Weights of a small transformer language model: 4665 steps.
Each number is 128 + 32 x the weight over its row's rms, rounded and kept within 0 to 255. Layers, rows and columns count from 0. Numbers have three digits each. The size before them is the row's rms in percent of the matrix's.

# up: layer 3 MLP up, 192x64, rms 0.187, rows 167-191, columns 0-63
# down: layer 3 MLP down (transposed), 192x64, rms 0.168, rows 167-191, columns 0-63
# gate: layer 3 MLP gate, 192x64, rms 0.2, rows 168-191, columns 0-63
up167 102:141126086074143071129133132111189161171139106136132141185100131137134165111158168099170137126166136134079178101128155145157098164117079153122091118163098087064081117088153069076139173097108111
down167 095:132106150206124122106144167088126139128083150100108111067139133100119074130095148092095147108125089149147100156119097120121152068154140106090079126128085197228134143155091152164177115147116133
gate168 103:093122137120123153096115085155077132165067120099103170140116097178166192118145150102109095085140157180160127154092134099123131117145172128172044134159164108120126151174065120128146128075099173
up168 116:124075105109077072160074153107159130169159143131123168175124178145107180140116145177159182125127083113133094181116083172104083059159129167085133128123107142177144118134146094131140116132160176
down168 115:195163124178119169128179159161118129096100148159152060059133099136132114136140098093137100196152202144088138072155089092127165145201097094123140151137116104101129118123111111126132166134113127
gate169 114:120120139059082143155137153120110139083116086157145119159165128124070182170132122160200182196122103158075134130162152171136163138191132143142119043098099091114136149142136097132121135146147142
up169 100:199108104161137129150129168122107083081100143157154142092134096104105105152079117138097141132163161197130111131123080169133098080091062077188079109098136128132089094120121104127190093108154154
down169 113:149157142187153121036111136088164161164130148143132114149074139119179072117143184072088124113154131090166143115095130069115122129126169140115099156137166108151136134118084199107081118085133109
gate170 088:114096065150147106159135190145102123066160094163143100128093124126170121155154131167122109055123179122097167103153147161180145149123146111158181153178108104152192167114080162103131151098111091
up170 081:098075162127189126134164146069136103111178120074135143131170143109130167098189156192184162058099157167156109130097147131126115100138153119130170123082128163165077106160172143135173133122134135
down170 084:110114161114084174101118133129108116110118150164111123129143203126142120143086126110128107161143076143175149135076130104104107119131126087143086090134057173146048139111152041074121181112172147
gate171 098:178086128190106140106089151184158131109139140139160140167147147135162104082144102129187154109140076126134149105122145095097113163104168108176075180176144083178200106099163141131075139101138128
up171 100:145113096148136179117048159132137111106110154169104140144145193098117104094182150161183106167129099128141093151124110108070112158085107115145124161141115095189129180116170136128073087066152094
down171 090:128149148206179108089187100157106104153162089120126087091121092157177136141107112117105201103108180160107146114151131142173109140092106161102106176092125124058171130129106147139161061130110134
gate172 097:155113164099159189121090160081135151153129125087148171119092121157118095105175179141179070117063140161158120153127135118118128137066137101145080144093169181152183121147095169131117141110154063
up172 087:171121095182115084172138148104077138090171118069091108156161193138175140185130147138135146122114095087195108072166126124138101117137137136140191116138154105132097114109077120126181165081120148
down172 091:085063127108135176091209120153189105139072142144108167134164141122144128153141124131082100167119204135108104130128134118119140156138185100086173119158109111186126150102093147173147081153168107
gate173 092:175150130177105116096136119095082130109117153142175126150118152100119095157128122161115118127132107192147142124098223188113127159141071102178143099097108111156171085081123095103114087162201152
up173 099:185155121209116093125106105123185096190157117159154156094107126098089150097128111118146064116126128123101155154058117125131112158103168130180100102138137098045160149118113108166146113085083121
down173 093:073166094070162186158143128201161146067126125075091132143108122110188133134166093177078189121133094134113130108125073124116142119156123167117144120160133148171107143131181130078092111125117162
gate174 103:141127094097136118052116151129141159128164124116159107108120121126133147149112170138134009144154138184120088156127083072102082141121144097145143077100106138115167175166170127129138188101182132
up174 102:135165167052091145075097085167157086104156078107147180130092096157094108111131071088107092113160114126137142083160172168131119194177087119128129156117108183151160137142152147111135125102122089
down174 108:131108086122126114079204169118102185097175136098121155053133079123136124084116137113127056130138071121125095105104090069099134090152089088111102127159111086112140145154143176124151122083149162
gate175 097:093113130182076101102167134093145090165072136207160118093156083100161128150107118166138142157162129155107134136137121115150194097112159088127123107129139191080141136160111157097117182096166191
up175 087:117145121115091087163081143116217048114120155111118209138114107170181108166142184136092151144103094124152147096106122076114121122122159118114134130160135101119137120202162140174086121158136159
down175 092:104123113099086134130113151104142105129148143119142147148177115154090133124165136144138115111110150138179171187102126138056064144010170109127115092094117124180147160118153141107148098092190089
gate176 100:118111126088203156153183119089105166086176109121120076087057129141074126129128130065105083116125133129185118154148144070108095113161095111080173112124108139109179183133122149125115123130127176
up176 101:175127119113110130104138100188094090115108110138093191174201088100166164131192157113161123144161115086148112114120087126135109159149137163126125076107119116120115105111172082088095193092192107
down176 099:120072153087121139123122080038099151087117104115127158100046104121121104111161115097141132099147035121172125142106129127108093120173102138068116079090126100114096110162149128137131100144107182
gate177 084:124153086112128071109189110141107127155093128096154104164044109174146101184079070094122143164109065062097142135119114104140111060159162141110073127138135100142116139120159108095129144118161114
up177 087:133155137077164097153151133112117121184132124140154094161083055143166168145109088118111134179156081051114111141114088121138087107178160184091086087093150114138155171074173148127139133137140150
down177 088:107161108141121057154217091160143128174167115121145074118078157173090122142115117097122149188084121112112159162134105134135124065098128142101094193099166098145109121165137086111118126117177163
gate178 102:102105119136119166157123156129106084131091136142135171095102163122155098147170135136191125099058079163092045085166159154058151121081091188095157146116105136142177147122136154159163121119124130
up178 096:148101127114109101080157052184132102138157150095097170119155118131130207131134103133086123152175106062154118101090095073153109135133121118131143067164160097119115145167149169101138117110120211
down178 098:112112114091107127139144148096104139081137129112101098127199129113100098190095115109170160100080108154110110120130133191073146149180143129106098148098081130091214136070103153166150193146131101
gate179 095:095161122082121129122099161057171169135117078100120169123151159178135137138144095119151167088151153112190151100091149065071109190122133129115122088165102134119114082090162112143105106052114134
up179 086:164147144100127151096141171096119143161161122118174094086128148077159157046162082131136106158171103127162138119150097069141176096137106116118142121131117131062145121192175138171186157097145077
down179 091:097126032126126083098172195085148141143144134104139064104174094142155138136152088059139155114149130082183153127096122101074139183140134109077110143129144131151160104154136172100164134113136112
gate180 095:105174117160158163130142102087168091178171130148138173169143081139173171068109096091126091114133151116166153162118168098167150097098139140164097109154164133091066126140096128082078157086142081
up180 095:106134093190145115125130198166109178176198115123115068114144154106100119155112056179173137105083110149171100113163128095151117079114083157149109109171104110143176134150120148132100093101101137
down180 101:147111120149126095126078178145118180105149129175089113146122155101081099188143075175156150109107083132143095164179122108093146107135095165123139093188087142143157102171145135135105037148095165
gate181 113:097174182152110159136138107149133140118125075091111103112152125070083128089071138124075112146110134146121158108170096140185092135151105071083097118187124136142109088097074139075175125067141161
up181 112:092115079150129145154137115097130151141061064140115102106180133074134101203134107173173108144102079142129176157118143060083113156104135115157146094141084110120102130083144150183154160147079126
down181 114:115160073067127154126097118123113116103191122110103147141130127141130191071096123118099196193162145151152094126116194114127091065111115159133086147148166095147132177153066107158156152107126106
gate182 089:100100116200117146103094026111109182154104175071175131127104123135142113094137134098090124108133124102152125095197150129101164130144147075127115118124116180182074131101128072125085118139141119
up182 098:176193149081070080101145144120118118107091128125098165136206117135180148124133066164137101172141159138143182136147058136126153088125161147137104135118121076134123121196153138140154154083170123
down182 093:105204139108098108112148080158153121075079102141185119106175153131204159110112097167144126126088121141119148151100089140111108124142150131114071107169078096097157127177143152118152207155169117
gate183 106:082195116098133139131113135139153068202143094107159123168154105110185128101197154115119101087118161076148097095132188087147098159169117103159083121131118098095154097074146144110150112170143129
up183 106:153132096149192158110180142161088142086169148129110131164140168170133034110102128093155119146106074163079086109139145135077163158068129168103165131140099133125143138160139173160158125110078106
down183 099:142138123169115139079154105108116162075155135155139070115093109123147106091155155109091060090088148155150125151116195130074096123223119135112139153151125069081142096145145109185164118162141117
gate184 096:110101168116101193120125075159114139090169148139092173173144128097131137105116103167114105119110087148146089187099169116142176098122119086173126188155150178120165121163136104180078064140131172
up184 090:085190131144106080135130117102143120137143058140124075093138143106141076144119140175107063099130179154148087140225154121113124171073109145093142120129110091150140092097108126137197117162119146
down184 094:114155131102114147086184169142135162044114126092082141108152203163079179108125099121127128096182150110094144184135080133152133107210147105105107173131104134105124089138148113120096120169154114
gate185 091:113066116127114158126093095136174122126164120150092107204092112126128078144151108110144145120102140095109118124102131102104125163130119076071116184164063167189162105130146181161095091054119155
up185 092:111170123097150119190130152101080075095122136117166142106139124145163153146142157173092130143105127152142116147131165092156120044128065176133144148136197073112057153174093078161132146152120122
down185 089:174084097064229133093066137156091197096118177083135164148115116126106120113083122110121146169114159149117114099174106116118140147149127109140121141181169071154130137158133120096155170153125108
gate186 106:155128181157092186098160139109127092094097162169131172122151120094092180115144151166104121091171131106159144154150129060139084088090167077096116176143091120140103073173146117090084145160106155
up186 100:137140081073113056166148129136080178118118118117095127163074125138058133082124095117095179152158103146115107156080135148114115153133123121143130121177113132138179070166152159154169113071198128
down186 102:108125123086135151116091046082126136161119186135108095125114159131143100140123157136154068134063121160114126113176118109128156107214139102131150088201119071155137179090087127141106122118126076
gate187 109:178135150118098096131094172129107132125119161130100142090061138195024128156109132109108131129095168119144105124108154117113087118120087114076133088111063121120108156122108103118154098097166214
up187 105:070116113090133131133050152103187084114108174121133115140080151161088129128129113089088112091116130132150112111143170092107084144107079147101095108116061121070109125164108112059122084086116176
down187 094:143128129161119076113163154161106118143107156114116131192107142173075134168094169105141114103054168151132128145143113130127075183054089124154173130057087116093110156172111145156122116098151178
gate188 097:088114138125111135090180120115096157103106136117145102124151120068165110095126123183133144123182063137183099128144094124072145071153094143134133126132116143124103165103065076178159143089129219
up188 094:085119108082163162151091139091161195146117154128125107066103113156173143113162124065126142122110163130105164170052075111124177125125095130094144131098112159055086105148075105152147126095138127
down188 102:116099119128157141169163165095126140147092135137147139141128139057094083133130113143156113091179101125199117105137101084138110107204110109141128156052128122177155189104115078127128068162123190
gate189 110:140093086157134119156185124166103149089156094086087174128128181164093148136151154151105121144166174255129113093125137144175150121114100128128141119168113081174169111155134113115130102117114136
up189 121:177178172155186120159086085125146050080151095126100132142102151099087118170098226147115127171122170167154139148113081135131139107130108109128112109145138126129143169117085123134096132118202121
down189 117:131143095090066142151161171116140172176141174126140108150165068192173159082178073120135146113124075100087155145115163131135065135090151097122115089112120103123083117098165105114173091144129101
gate190 100:109129165165133077136107114130084124194120123149103099106135131056194139110073129131135106135109184190160145144190115112161142110211098139108080113102092126120108139082155142132146158148177166
up190 100:097112144147149185150156088137120127059115155122167035131116114128161124127121145142062115160136162093108098112164128088076128136161192158209139125143151099110124172109145117149105101072092141
down190 099:165095159114145132048077094134153183121168114141151147206174168123152121105136115118128126064132094115156151132143137146126156140107170159106150160151129173175205107152111128158089115175099081
gate191 088:115126142111144118129131096168114138096128183099179096159146198095116123126126141087127198081136171134127083099074090145117113105164192137111067113130104145147123111134127084105145129237135111
up191 084:059174154099209109114105127133165098089140214107112114166175150141191179168143138085073146073114174139126135095107109125088102167115146105092138128138113130141135106150115105135120083156111136
down191 085:173160073119074177130218166120120124147161089148143112098122108142101080122126120147124164104137144126138089161111160161176140081211127171167169131160156175138152117131128173120156079095117114